python train.py --d_model=192 --head_dim=32 --d_mlp=512 --norm_eps=1e-06 --rope_fraction=0.25 --lr_head=0.00626
Each number is 128 + 32 x the weight over its row's rms, rounded and kept within 0 to 255. Layers, rows and columns count from 0. Numbers have three digits each. The size before them is the row's rms in percent of the matrix's.

# layer 8 attention query, 192x192, rms 0.0604, rows 0-71,96-102, columns 0-63
036:180200115124088123182120145089166135150140154132086137141102111110119103123111147120132183129115200088139153124144155102147119041171116092121117187092162134123111119145138115121186136140163103
035:073151136127093165089116100073161138123153133155133169127122118072111128081166092126165090127171097096064126100121100155113068145129096137119112130160123137118124199131110068144172186124173126
051:136127145084119116118143146152165087108083116148131105187127118037136168105064148124118123073129102222172114147061078120092058065110146131144137101131100108155143080124136152141113108150112185
049:060146106110112129125140111158127113160149129176101156103073138157164131140169173145174120155137155100104118154177189105120065127159151182099146126150177178175196122124158115111150164151196120
110:145088099092137061129107118104169115128105144171181116157133124010159115098096122089106168109114150171084162135116096146133107099090104106103113114118152043123088111168095149106131007139092165
071:155129085141164150120096132140176151144123042085172161163158133154128131163087135083123118164159065147183068112127073173117137127128071145120146073089110107131155144130154139127113102172114100
111:138095129185154094171122149143051144125135148202123174090114128102211048078115132083165178104148148162084194138094114068111156088134180161093161090114163135206132097174110161065161122094145176
119:144072082107130135119154165082128095133139150136148121175159078084100106158071136141065099111099132057143182111065065170093125091118113109140077135090129138193120082088185152101099138147182113
110:146116101189094141094133151150139145157100109159147111175123112175152178118114124153134108124143136130141135095145151099130130166107057137195120163130116069143191123104135142128130149168101105
110:141115127176103135096128159111120161123168170154100116076074116149091125204156180080156136132086101170097096106135117091146068090139109155182115102132130121149105163110204112092138170036138107
124:144111121126121132128152151115110157109119122085130124194089111176083162149103065182111142127085160139132166023125107150117136156162153089129116146179123224083102156092138148114052141095112083
117:083077175103195106105125103092161127131141141182119120097107113117149069105123103116055179150098171138150125129101075095145108161080113159113127162191128089075114130125077194143204119124146157
118:104075158191202173085088138163071166154178116071080094138093139172097187130101147054114084117105091084146128147128113124149172118118162123139135183138121119121146142075130139112096129143141108
110:149175125103151122176093130084120077135131163133101176167147066122119096145136204078150138093150122101095114154088067164195133164215113137069189132127115146128107108095156136178155100171189152
114:183194146143128160146118135106082135131135096176123112107120084187098134089130120160127105154116093129160096127069192121079132119049150081139145082133117160137105137133137110069117168084116109
108:104188165106098159145148105181162107157189141124083153090129186135092205152132147153114097112122144148120156148128072133158123106078092198157108103122135086100127086183152131156132083103060106
109:168119114164130157111105069147113075111182059086158099146140143114127119157173101131121097163105079074083164074162159119131127150159125105098167159123057106090096116109163132117137146143107118
115:119070164119182099176153132161132117144161135087102127197098143116086070097135204138116182187140125095116114067132169122099114102105140084125112139110099118131086152167124145165090116182098185
124:090178148115177098146151058145068150095091102129153104154132088158128166146163115105144113185119093125128167175168114172162148133140141111141155117091126177157114116095120139122185169119127129
119:121082150175110135163146131157097113168155142186125135116075177155096160109157116091157169152126068128131176093115126166122115157115076152121158078129177133094154200121144073131090181118136084
115:110121161197113157185136162129153132117125058059104188120092150127042170150093127088219075131166151103116102154079155112090133158174091124151125125171092166131141138130148142178105165148133123
113:112141166157158075162134091080089175124091094178156148152106156142135116149085154145148135114095120074136143109086102155125101142092081105131136209180096136117144139188100180163133114092138144
108:065091155138176098052189158104181106141116122191131103149117140128112154164093101120125141077132161138118112155102177145071172143135172100168074112111096126128137115134111099156135098172168109
114:124139111117106088178189091121163172135122093166112108096145155123088110168168092112083163134131118147179158175122195117141150133110116127175125122163133085135105140157093165093121078111159149
126:126146102138135128124179118144118176088098132093152108080153132182126177141184159089180159173136106062157125101184139106136125120172126175126143132091163169112178138067131078071125203076156096
112:056187078171139103134068176143168172118130125137213185209114077119096098160080126140106203164141138158113126138151092159180074176123149141092168158160106141159129095152120128136105140145104102
118:150066135109156100095123165130126193103151151096133125144114067088116114125129124078125144167136143134113189196086094217107158067146164119147079120166121146106138136143102143134143086173047118
115:118158114175077133118093085146084127177121187160151115127096121071172145115123158146129105095165113192160138104130181145123135064175136151091027077139118070124084117159137093092083107088196146
110:130130106169053061108123099158149186138078120162060078125105109176105149149078073120110074098151102113082159135115170179089070137083139109163100154118141147138107125154103065113103189162200156
115:069134120111098159134140136164155148107134141157128129099114148204125111162120087093134140138231106090091123141157099150145192160144091141076117165166137155135099153136149089169136167117154163
124:106167145144111066130118130100153149102075116133082162159164092097099059139142114100115163139125127128128128141121136184086118157119144146121138197055096087102069097162128178144191159152117136
116:132126064175109153148102124139150186115119111127129122117162141111116194124173140185182084163081096055154136175095099113163075110108165057112133132143156119117091162118184147188156183177061118
085:152157079103122145095123147052092068092122140076158149143102116071150106105132144162093094097160102105082140144139104144118113126078185152108117094202118108146150174066059088118117190177139130
076:184136126120164164201133100145153132129135116171104111097120126143140154176168115137076107152162138112138114081168089135154167180149153116107138155050077161108197141209118147217084155094079116
159:129116144157130141112086131046089152124149130132191093143105120081118060099075096098121168091151123150129080142098112097090124070126122127126164138165106091169104152112101071108123099170092154
108:140166129140113115110126154037070174143153093075092160082127155086162154072162093214162159076140133144116091140157145108092110097101139176122120158179133076138133132086079077186111104135140128
189:113120171131065159077090109078116132188127154151139100134136078096204157168149145113117155091132151134093094122167210144185119166132126082086135132090162137144104119127121117147145080116120172
129:149142142152097170105119094065117138148146114139158126134143082082173076122139114148100142108121113152102091145168186131132131080182155168094091136167112078149096114123083116144132075170114149
083:104165124122072123116140177143157098136122138146126196118146133156159097147156116145089097125178125178120133174157126105125202076155196206127125113108117072151159162129167148102179107170119189
080:170199211166194158117154155096109114156142113144091102092141142095107080100150169145147106111141135123075132171159076159114183103178168202152068065132013076142142139065128137180154039188121157
073:176103206075102113181133132107120114169154167119083116139131141147091186083100115160148110107190061083157137158087100168115136162103100077168171151172118074118101060164146176117105138134083086
090:170133129159078161097104076125126126106100151094110148133143151126186104201121165150143172145162120069130177121148162144148097136074113107131109118112193149109065145114111123178131208116124095
069:092108111212106118106182139145069137155180189106103102172127185158134117127114052147098128120122096123160120069163173107112144177084092126150175164076149144189167158106145123160140140077116132
066:115105152132153170105181103141138162055092141146162117158146136105118110133202171131116093128103128104086100133065087074145068072064092103082091141123180200047119149146138125142114122131089132
070:084122147142177141088132139119146172115176097126172104197113089162106182163083136117087130064186121192148123101094105148121107172110079058136157147138110145120169159115156117067155145098142136
071:171167141115189136185114122137167085091093153121106135113167126084144080139117141123053086121135137078148106163116088132097104105093113165119133101040152145179130132090122120150068150164099091
077:079120154160122174134138068110125095141114163111149142182111147120109106105087143174102135161132034071163147135070138136148092154090055117101055151063119170124138130193113128117094163123155111
058:129124157214129105169092081149148132143094138098123124141121130167116140075139131146144142121140087172126098107165118122194099149107098099137132112084093152163123098148125189165122089100156173
076:145065142176172141133124179125114132152126136144105185111132134104110106089176067145146151098127119188147096146117092130119167164131177120126144125169147000113181133147122121115151099110140142
083:171155166103138176167119151085135129147210128065071101027146092151119120152100156089177113110147145147109160130121140094124124068111076160135118144100085110144109124146088114178147142168061213
093:132106165090198109108164142121109151090144098127151153100122152158131152202091139101121076112148107133147141117089102095125102160076154044183180112153135152084141095154185162087119156095077179
078:122143135149146149129118111120178158118142143153072100113163142115037142160107133115141140126143095142130138098066069125102112084229125181095162096135072085124188107120090125117102145164065135
074:138102174120138115131172184176156175160118170117147142099136087110112119140128126114164125146106144165155155155079095138149169150113128094146192144184129106091183104127137154115169075113088144
082:111031145081130058115137087156084134112091126104160067121110086177143204142141090159148140155080126101197096124166110142148114147052114131142161140151191209122102136181132163123102188103130087
068:073102102082109107085165147123213142102096090084149117111170152118109031162135133104133105087113118132105081101172155132124099091125132184126138121113161136136141142116134108156133177119085116
069:140114144099134095162131137113095116148122175115165107138120108154121118091131104110168173185089110163088108049116126152079154141101124173161140070103092156185127162120111143107130104099163158
062:155116138132147128154155105118194162122078150153135151169121122135105121104099075165119166135079094105135122106098110107099110115102144086127151142147192197074113154140127082128099180108076108
072:127139099092183105166133130118141129101175089099210123151077148162158098132152117096070135136145180110123146121198097130160139128060164162141137095127141210119073155154159109129118120120116122
075:147196134110058203175165095096104084120111206083063119119152134121148134097134101121170173076125062123112128188140112153101127133148141128125100127131097063162117103122132129134112120150108151
073:074105143105166034096107129152046097096126083106195105148154127119132143128105142099142063088110131141079165121144143142059116171065117166118112092126144179178069124180120155099114128127111164
083:153137127134161110114170153082144187116147104173125138069064113134138129171148168091094086119139203125112124108095055131157108145132149098132159098170079158070129141104120141100110128146124149
080:100146098134143119216100082119134148080159176147106081136099107111121128126104103174108110191082117134151133095120117144170158110156111132099120158103127139159080131134118131149061196198134109
066:171106035096149110151112153104122102105144094127134154068198123141095150094146142159153145106092131124094135134095127159066118099130156133117080137133108115106109133140122081182137072191008138
078:111151100137160131162145119147170081170127157120068147107124067146133148145101156162126098167146059069152103157112072120113124131140090171137125156091034124158176178127121141152115166160112123
074:117139134062109137165115167122135096076106076144061207113177159127124137135106172110092084155118097084152138121093140125079131140096156136160128094134131124076178120131092104138093129136109083
110:132165148155129166117177189228125149141097126150099137135131108152145152192130150119151118169130122165152130135103078141113173136184131073140148119106128142085144106170178169137182142109137089
118:130157106141133150128097097074118129141155155126148102170089084154126087100137104145110139137120134167147110128161177126148100092167141164116138128129109140176096147123097127145115138116117160
062:118150157097085129084090129066097105126094105125144121132122165062160067125116142143108112113114164109119148129146127091117122114101124144104069128189091103095130078089083125143143088142124143
138:116177140138072141085100105098073125193128153154110120142106113109221131157121157123108146154130211105126148139136154094175133101137149099062143143104136135105122136107075072168143081123126155
102:102147088149095142084084114091127095184126129133185140172135113076174056187136122145087132136105128128083150095175169106091128087156147139094090096151110120105111135142064098147100052116145129
100:085153131073160132173142117115085080165130170117089153100104131103128152157130114176142165079136138125181173085127093099142079108119154170137171129225107119070176155144152139144118117188117170
095:181166116139081194118122120121111123102044153090060155091128107124110150071168070171172137118134146074099116091155084101161120160162103087153107122108074177096113150145210146106094119085188183
061:149105206114105112104146134162142113138124169111082154116112125073144107157129168113134144109051135158126082087066144162106153157144119113133131072093151202134075091155159121152093136097118174
053:113133092129154188156105140128164122172129157090193103149102149176064092048136059177084153139175103156181084166130087099143101129132106068158114153150102146122116154079203088089131163110216119
060:106184192109124111115142152104069127132117173128072151072152111069140164108129179129186125076112184139122154108171148118116191088105151158079133124099132105125138098155084122125165051137121166
054:141135179070129176105166094119101104157139161165091151116147121083109192119133134154162106099131142102109142148191155146183173147125106112110124145063184130109129078156093181161182067094121139
078:130106151127123110105101083108144135158113164166142143122184102065147124058117148109114143106147149117138134066126118098138143076131092124084079093120130067162112098144110139150190018083090164
068:138136131142112118116130129091127086146091136167133170133126132098098086149083156182073120152112114103117153140136114073111132073101147143106110089108078059081181139180062149154170037111090138
114:172111105128091083132082108106103146166151168154132168097140180083097113069146052202087122105156082130136135119103073091081094142115130161146117073157090084117140147128091113116094123146126126
# layer 8 attention key, 96x192, rms 0.0626, rows 0-38, columns 0-63
070:142150170120161141156104141171122170123110136151107167100106159120121176182145141120128087105144136191172120106122182141118140150169083130077151135055216123122140089147142203148146077179164191
045:107116141117161140104169123084146178087137144132122165136147129169119101107136121195103088114102070182143104110112113169137116082144128117177088106124150067159115076034110147110128134172083177
108:151113093080128144112104143079144103104180094152203139160153108135126070135132116109073106140133110141119090126135090126130096102119153180112147132156103101152083232098123089078134085132150129
060:213145119107070125146106133092121163111153121155118095164127131125141112112108125137156164123167098138154102177150096153130148066165186150104150162113127046163117176076122083114105128094128113
196:103147101063092105070081140096112095134159089135220106124080133140126074103156115084046098131158148150069167129155102125152112113151197158104167083141105132147107254114156118090126090130139158
064:199083148171163133155132109176109171122112120127103165115155121116126143128135104163147149193066127116154122097148170141104126138111025139142106124117185140111157050093144174133124130164157107
101:152098143198124152154108100109116168173128103146131110116197114180106068099117086129139170108142134196107100138140136083160122113145124151139164108138152193199151147121130164126110126118159157
105:192023116127139119183113109103138145166133110171096135142155131119159102095098140164173092099163114144154129184097124122089097116101172114145106152126135116139126086055172115195078150079145081
116:159074131121140158120088105169070091131141111107130089091115149154152162134149152134115141111157115102178119164144122107126146133138133136123132167128142139146125125117146153087186151155126210
113:107175115138174152091111148115108137132105079189139102147069122122167152169169145092180115109139173167147057117148126158156129140161139093153076125182133090132068164168149144161101119075139092
109:167046141166135096172140165120171210114151122117150149127100089164086165113130075156119095119101140181077113138129207072149121114223134129113141138122086163143105104073118100150100129089128144
113:175093124160077150097137133114168147093128129097057105076091126182098182172094140159118149159113130113112126089162122117105126131134085117131126142182147177122120110150137177081154134126147157
104:150125097153155160100093150149132121120133106170110146120106104125093164177138171166059124132139087109147091133152103154161145108093181087147081166131157100137107129061123145045097118142096165
110:105144152149142071119070122126130157105206134115101085126158153155069107125143108063117155088138086151054144105066096151165201152113145139111144096082105080133146104138097107064144147059087141
112:102144144089100182127079120117125161163125142057096111118172123119113119140138144107152106119122118125136095183025127156037184125113094073121118115097071161158105100123094153185133192130157151
107:117126040086186169168175173146151122148150118117119092163092149172121135149119079121179146103131076098108122112126137128116115073163106155182109091085116114113123130126136066116105138123100169
112:074088045159144140133082131090120111113114165085117172122148171129105177134157170083119128116091145073119162137169149088114171124164079140145089101082084180156087119178141089140131098106187130
104:150205166115160113176131161095163079023157191136145132162098103140124135146110187129128096141145116138196133097169131148088130074107085150114185158099083170172082119102123062158129173176108062
108:141150066173164084095153079168083084187120123096151056143121083147101119153081105112098091172102109108127167145116085123125164105140129102142192068130174119171090119134195166200095111162134052
112:165086132121098078127096101165121137137122115180123125064086128136161090160077152103169139169164099090078093090121090124086135125146152116140134137157085156085107121157130119069098091121126118
108:118111134091119196129169163099057166073116103114094113119124105104132126078108134140092112150123130205084152037086128118162132161116094145139123122108117129106154100118171144133173132123105121
110:149135135154184107176121132127109097132161057141086112103120149158078101120169107104124128121157093065089146123073147099130134160122128201124108146095052125167113125109099124107134151165086116
114:122076147107163147086184135136109109169076133152118185171144181100135120059131117146144113140135163146131161167188126095151169127076172079131144141154091071182125128113147089099144094103176154
113:123120111141106134145204084103158089217086136174126109089100131109115082125202133147150158126081093159093114113126157084157113168199196056142161142129104134133152130140160149126130123134138173
112:189175156125119150161160181139118130117066164163081093143160062153082072108124095100120104137119125068156155134169114142146131111179125193115122124125173186144132177107150135103164206133100137
109:121135119126109155067082124131123126212139122121186112183051134122199086031068141143103116096102151091132178090113128122158141120148113084093143150176125165097156126150110056157171150098190070
109:147131119116101191169138183146129129122107129188017132152140118100147111158090133082137057158147137116119085122098101112096158114164074074129079121109115072122103141125101164116170125127080136
109:108123101072151108134127077106146141114140146153176107156139128152102163084151170117103168076113126135094135130100144184159097067146175132106115087097124108129093143103120238117086116127100108
110:140149086139118119144159108112090163110114140145125099182137169121136132253101124194151144147095112144098168103109182094111095115083055079132090157091137084118147119144136108160066186130087132
104:031056109113130128136150113110114132076125105134152109063112169171196160159063098128134155111185125143092117123160126087145117136141168107099136164124114096139126146131124151155151094181119096
108:110128091169129113112152128128082137106053137151122116085139091107123113094140119156090127161091169052118089161132096134149074155148112064116140121073167086107084102220157150081127134123123141
103:120082078099069145153151106180164139149112169168106112179138152125125120112146125104156126132040134099139170114128167137131077181111069127143136135127152138073067124137179122184159106149167122
094:129186134139111136117123095108082146152115160109100121172084069117154146151088137168119144076103147148073081147152147130170111105108115129121103135107187157158121133132105096152135078141143210
088:132073109121158133114106138131180101142144107118065177126187143116113029053178169119162100158158156095162160153123111142111132136096135140149110132112170147161110086119101127113087174153134133
125:112176161147088157113139135124049152154134173142112091127115083073164177162115147159090136106116147117138125111135169125165088122127162149085128167132130130157123120106112087188106090108129205
053:080150126153144155126164091138142168079129120164071113166187152129082105153163098150106096112160160108167155125158142135145088181115171140073113188100141129164087137091093063139083180140140148
154:118154186132089134105105130092079132181099175140183131129104106066142111158125160170101129100129157154088113141172158132149134101135180168108075113162164081125123113128069146142124039110134148
055:115077080090153140144144108096161112122130083143076140112145172151175145072158101105133096169159166135135121170111094124116152128136090103118150137088092139149140093119139158108142205142160074
094:145129083129069100183141169142076105159180133109107137129129156134154111104153165107164107099208128127099131116101142068084123108061094151155146152126102074132162152180127092170116104114083143
# layer 8 attention value, 96x192, rms 0.0721, rows 0-31, columns 0-63
113:134145150146180095102145163127131123120053169114169049174129139129141130126067137150039132135111169122062111169105145169126116154137088117123077164131145130219119135089069140119203143132120134
113:121100071127143132150138155116115178077171099129114120091155169112133133136196174113100160195099128147150060130072115154167084127088155145094219184144112119158122104158116146122139144126094119
104:112099125185152102072169142154153202154116112120180136135108089136041111136124103099190122121130093169177103194180130091092140155180099118091102078124106128115145149153183142121103157144061105
104:107135198132169094119141159106136169109045151163129125088164149117177103117181115119093122179154165130103109130146117101115068119116081110049138102130128085080087171084127140119165129087150148
106:134174079122131119143102083085131081087084106135143104109146116179134114166153098156204109174078137164172150152147076046143143111133124139071128148141058139113110098115113111156132152126121133
104:143170129213104173152161139102132155108107144126161132123131101156112189169129153152132109143138138148130146158074140118088138162080131172109114143083177120133147161137109087112199122117155086
103:171116154121139103104060153139148114166118124103095103123150171162150102118097146091100193133147133103101087135100132053095084166133151086131163141074172115075125176158099122134114130151138089
107:093135098113138156182109123117074126144057111111125169124140120149152123157211129138150109124127111072111157150181135175139140095145047160138146101099058098096163124144105150113121093150135189
107:144137163102141169132119119110141186113144131125142173097122173173146136138117088092137139123106146115181125160172120158128214196122100088163119089161117083057125141111101129135167100114129114
115:147194166208121160156084122149191121117118127101175075145122119134142143169138134162149085143154125068145187155114072149172110095125143129198131148190166149145145118162163148117107080169140119
101:106158140187152123138108144159131160127165126128117108162222062115162141189125197107092171113194193097140130102122144147116172153137108152132158142104128153088125145175109153097092096084167187
113:173130134117120070118062138155168170151125071142152134131131130124136117100195053167113129126146149151226165088108184194170146119123166100139136160179085168152131140146108112153118122085069114
106:171121127107137140182132066185137088125126145145152074085121151099139151069111082226119100094130112097094090091138159147071123099080142116133141092082145179176149133140122128105225103092100163
111:041185212165185134129183075168148105093171089042126131117148148109119125122149117129122127154070178183124206167146111102176150095115143118078139185073112144167107124096162055140148096153109139
104:090124136179129107137135171137136083118112140137151169113118163102135160117094134146133109110171135182106127116139152107163128164095141191171101107094177084082116117125146129115184157113120091
100:149116137116102160109125099160107161117106132038141158139082139118072091170156139165133120117112154121139090102099160179086090126146120195164152146070126131130153133076108152118074152164078127
101:125106117160089155079105143122102178105150115077107132152124128134138140155140128206105178163120099142061143163086161139106146077161142134115062110108133076133132116127219143120140094122135164
107:121167162115150178115091118122107139156130115147112129102125140105152151120118145154168150184122123107111177131072096144131129154137170153036133177143071154137027126170135147099057157169073078
110:092133145114165071194150126109131112188138192094162165052173138102173144151140101114111129102106110092112145143154156103164111156095157103174102082134123124112099197109115085162116161099131157
107:123144132135156135157148118165130139114113128106129158118130134120136144130110117119151114127170038143110159142129136130117238114166108131113111133084065140128086142175101194178173174049143138
106:153105133147069140122149124145141161127120080069154067032103087117126129041126213099134147138177113093160144124083156123065149115150125117056126095176136100119177105112089072125065123128123086
108:111116053162125134107143099150147089107171145159129096148103117100083189155114158163152089163184109156128126124105141109174174230089140147094095106115143098131159115075164206092104128082089165
103:120160128123108116162163191177119079107136175125095086130142115112096158110079143149158121104137156190130185099108117059148159053138085112094110151120131098138208117141159135154145141163102114
112:119168107158075194105148081141176087144117146178108180123159158201165135089151133103130105113096133140038122111154151194122159138075132120102150170197144109166178151147112176165083158092118079
108:162205168135163131101169071131151242088124114080171137158111064126147120132151076131124151179139117102128137153125166103178140197133161114117148155159158118159130102142106187122141147173139158
099:106176142118161176152105173092110137143072129157133144081153086122170099112203092173161077149145130123100122103198099130109130110092143080143111087110117100116127162145104078135127118091124156
113:108139177140178148122089094103062094152119097164093098152137154081152153132112139123101124149130089140138133086120150047148115139059087116159131120097098131193173179107121147141127139073129082
101:107029159139090063142113205154076132147148140166152140121157064163136177095166100116176150172164130117156171170125103195157104123124129168217168158121108088149156116143131113097111114161095160
107:152113129095164138149104132065109149241141131094080112096148153160138123121166075123175172156146149118147192160161175131127111125115143103116117074113181142120091156164063175165205099145110067
113:101057132133077120131155101141106187133177134148102095173106128136095118179125115168088085123162153161114097134138129136144084118123153158120102107194103190076161104206125112147111121151168102
105:107149160161143158161094147087106105165118138173112148132084165094142109169168094123143141099150085148151157194113181090133101158126134140157167109077194136099080144100068147154121101116171135
105:129169135174102129156092119137141137104176240110166080120140112121110085117124145158148079103154118111143120131161164101107113099124104111122141155146112142133147105167183108071101102140156094
# layer 8 attention output (transposed), 192x192, rms 0.0931, rows 0-63, columns 0-63
108:133139127085124145124137108127166130125127109130077122141140151186141092108127140102145077136118133144125071119085168165117121112142154106158128154177131106052115090152124154093175134117121122
117:138108137161127104066123173096116131088116057130129143125130137143121111087122126108137125148142071151063074131199163133158123082128111156192153090178198165082093086215149120102105175106072099
116:086137121067105120114185108131159062124100118143163123112117110167099143157090123123227145124130190097135126076092104075131134107125119123131128133081186151186118124109133099139139169108146166
109:128206151118137095152102100144091097128087121107118109153129169165116117161143138177149166193131173166146126106174134105057127074179118135132202122182136108079090097126168159120143134167158115
106:163165142126093104146177161116125140120137125131084151101113168142108166081128123110149181151110145152113122091085063095123032109059200113056116152170125149104140099128153079134103147105180144
107:120150138129168105105149122085126112104168107113154148096118136123126099108208094128115158135087168130122127137144155088071081098167177103110141153174190110168091116140095113165109096153091071
112:082112113194210101147137111143147148130177100130125101179132185128154120127064138132151173147157118105111139120137143140088129157142090133127111084121197161136102133089153184169098143117153120
105:124117158096132161130162178120155089092123169089181126110121146138204113121149132055087097197112139116095180126084075044116143097103183152066174121161098127118107121116093117130081183097143111
106:128131130133128156138158083103185156119120089185114099112204201165172105185112146138211140140154142106124107096126104124119145190139124150109141158126152116126138201149115121099072136151142085
103:099191138111178107135150099121112082112142167070102129172159117142147119121166097121094156165119160174128149146122136163132125160134086090103119137096138083106148155143159130104158103154180135
110:164188188137131110109122109124123173140142151109125078146117154120147118096115088134114139077121155079159152108145129100162171128135125158204147166139054174084101110131075123104158116111103110
096:122114136176125057155118128146152126130183133134082113089104089175107113106117137148074053058090169148120097147075114156168101160103131123179090153131139126128153076195156147096144104095092096
104:102187144179184131164129121147124178080040069150098145159093096116119173110077132127129113113149107152124124103198117095119172184134190174152092109187159089140113097171137079140090158172109153
119:142165078159121081137113157142116155095109166052125107156177114088133084113106134061067177102108165177136236155104086161183085138179129114128168161144112146115104118094160102136107089131148119
109:131139129175120076128133138095136061138066149182156041134110087143154077109106144210145066119074101136134163170180072139072143173098126117138198124130204091048182112138133139111064084158137154
109:151123104102134176091137153146061145153159152124132136099142207169093164143120153137143124060088137083107150121111115149172151165124095137104140143162140116145149156118208073123138129036093117
112:107108116130102158168108132143102089183169120148119147125203120119102183176148129125141117085136141107135154210154118131122124124153063123115070104150072160129095131100121095144135129115137160
111:083119123105104123126163133135116121081082106153114156135144155108196097118125099092161144142083070099080098157097176070120129144130153172130154124152121149156132110114169151057131098131122092
104:158143102097134110117169172137085081134136130083157138153137126117162163087158111061117089161113148085193146106093131123138160112129171112122110138109197165189159093107136139114146104188154128
114:148087104145116130082114094143147166115045099160092138114116151124163093102090183131156116108112076122129171106108171054167097089178127111087134087130091086134089135106112071112153130116106183
100:158082162146122134142100073192108134110175081135078142130130123155140159111093135135063063074095132145226109152125154121128090159236154071133131117091130093180115133179145152088104088135108152
111:153154098106093114123169120112120157171169086110138146140088117144108158144080156101106130054144083157121120142165165181110094127093105099133126102141098169186143099136125153154114111119234049
110:099192137137116071088110122153124138160106127161123075131129114086129130130120087118135100158147075116118131087167073140149075110123127092176137172147077142115136118194177137135135099114147145
114:157091134105163194128120095154084110145177130094151112125108123066171149132152184116099187138083116145119151143107150071120113075141157123137130050130078105193128134236144117114203119163117167
116:150144147146174132143205121133159172185107132111120167146121087105170128176149107136097098150101100140124126036129121093194129084154137131105106118116089103222105120194120115140190162179173181
107:174141160126122166141067075055128117085131110158087131164126122125125086191122112119138148136115132122140111152093119142136084106146118134098078110177140063159177107144086073116138144101115153
113:149163122134097067123135107145107137099122095159131124155049139156112138147116068094095121031109103158110139155071112110125131170154091164096118084054087123126153113186076088058154168182115154
109:164178116129121148125141146146110143117134173096100155125157140078129135111161128126135165087170137097105146114120169140075062187099145110183160097187146156136127106112110152133105134139164127
112:150171113093153160159049180133085161131075083127143149131098148142100067134140110101169134120122150192094117107136101096106045136130142112180114107121120157104150120121112118112152191107134057
115:154098127136113100124102175178125123127099134104107106108046073088128157128107138154171180074149189090087165149095132125143152126127134128091112085125124131147155109111068146166185135182102064
112:108116108116125123089100097105118165133147118143107171116124171150100185134135104089005178193104116201185119122078168119138182165099178172095162145082189179142113188090125112143094127142072109
114:165115118053167118136137137149115153103095146128097121159112112152176097155156078139083095182151184150154152192090115176196095184168121122087166144139166095142126124159103061120082088181158146
094:079086149096155100036132172107111110122126089138186131140107147157138179154149117150099157109178131138113090123225134104161151164130186135140143097112138127168090115102134138111074082087187132
087:118137081130117195136135123132136085161114159115099144141109158112107100106110122127087119093116152106170185145135117101170183108149114113104087100110085137171138189130144093137120075145157128
083:172129097136085178209111150141114122130088067087077113130166137165115081086146177152021117143146136093108156113155198159147105109095158148101136134142116134121161168133150115123164107150108105
086:124113110148083193142173118154152149099173167142145136100126060176107112162150126064074084142051085141137155112092134120161176136117208127130127104130090164115181163163115116162106137135142113
089:104126105125139191143127121136083165080119105107112057151120139118123156133092107139188098151117119115116160185157166113148141162185081147152106178135176160143100135120138110093122225168145116
095:085148113161087111091095106151093142178092050108139140176093107089155095124098119141094122125160126113145091092119153125163127149092069141130086129145142120117063121129140111121135170134148121
094:171151185147168177125131105113099164087161117148143177094091100123094059095139127121078099064198163118128092116097108158128175071132123202099098105132065184156114098123127099128122117161127099
099:157137196148135133119102112123151123105162089136099079168076074087156105162129205084166148082169096142087072148108101193102104165170097125144120108086175180193126115118173143120118099140137113
097:125162113130156108091169100092162178185097190099140154137119126114080152118111109122127083137110156120110106075093112073176098119157084105141145111146112103156148161117176119130100096121050146
098:146121114112056153186132131115164087127139134124090122137119153051103102085085142139161163116113084089112123153137117095144127101090103206106098164105090150134081080084103087167142157143138086
082:098090139164140097128130104117178091110078198160113141174143167137132091101133126158181127144111040160111109133119118162094131165059159080097083078148158080158129152152175112156087139097124130
106:154134175140128149200120111089115098130140162119060163089172160114103097083107107154186144184101051095126156135106080106048131101180171211130121119157100074104155105133078114125109088171130177
093:127075130106112154100151189118086062157108154105170116141175112119204155168173160108167160135132125136096141153110113089075090146096163056185160166124099122112127122123165134111133136103144160
090:102090104103164141054158158094176137086100099190145156107086161205118137167129104199146105113158143113147064126190148107198123121114203150135131059152145125119133134159131173083179117088204136
083:130108106080227130135099174163170116131162075135160174138174135178128197212124150121073138106150128120133164130131120125160098154134190089142130164150134146107143137113179128128131080157045175
084:111122176122159180127183091078186107149125134101128092160128069056170043100118153088092123109159116125106155123092127146102070136048146095080092106107131149101095056129098126146121154142114098
087:121108128142086165133141142132156117141120098079086090107131164125173093074168145116115161150161085118146108141141172144157170160138112136132126161118093159141157146134047151132093109156094130
092:125138119168153108178091099141151127074165160138074132117144142122111193132178134141158147186134159151148133095176129144141149094123156120104075089124130132113142168123116118166176184164176159
102:182138126132184164110129147089108157111164076156108117087094133157109063115073109119138130091192145162122118178126035113080112119164137106154176131175053125096143167144137146066118086108023145
087:134175171168183092147100137121129059107171177112158161143127159170108098167153124146115135190074154116121145106097101159049150123105152217149123108160141172136168117139043105107132091162134150
097:152129131143156142157105100100171162081111160156091130149137086094092099130131127106161155183117141097127138140120111155148159117102098175117125153111104148164061127082149123130138163147146111
093:108143126126099126172104098122138107155097177156125104137121177117163080073153104121110170116096145103133131136162068108084121106128115127123097151168114137159125217175127094198179139077122104
092:123119147127072107155096096118087125134182042094153105156137121122130114119118178182120129154120152110125093184109229120063141155134128185116114122107172083196092093091068134114090111106147107
101:128114134118096076107133171126128145214103177095140155145105104132122132119102050189166143111188072150156120085117062146139115137136109106149155136132137107160142128096130146110132021088119148
091:112106109144104171152142114115118117138095131147118121135172170125085132063163093141122142140129117097133152178142143124130121139187134109091078147141165117062130133133163129131101138164103074
083:093135134087180024147136153121145166140160130155101130093128152107062151118116172093151084093139132139138124128091048126160105151143142112135211150119069133087083103109165191160110084145130142
091:092120162134177118063167113166091121164167075130160133087169086148144108179085153060101072169074132110127134127107134146124108152095134104146126136187136163121097110126160190153130135113119086
084:088119127155160160159178108149138085060144078123107078070106072148105107164139146109168100141092092131124131114170115145174165154169193150104120059128141126094175172204172177151161118148151112
085:150175103181129154140166153117137146119204168131089174073146130117124075135090140155080084120141104148183107129093127105143187106132135209096155170164060096151161158119115142148085094188070150
084:059144112077145131060181084123133094152083080126147134201162190154104164144131114159047064165087100095146137122153190107175097122105092123126130169128192103134090124086110141104070171088172117
084:145109152132170126150160179156146138160132087107129067099189099162101100125098175129120121080154112094104109115094087153115137112135113128124120119171036118111145036126124159141103074157032170
083:117148174150080161108105073138083078106111104135101190163096131137172117149137129146124192145156114124101116131157150069072084093147110122145063121153079133158107181122106145145149226108142113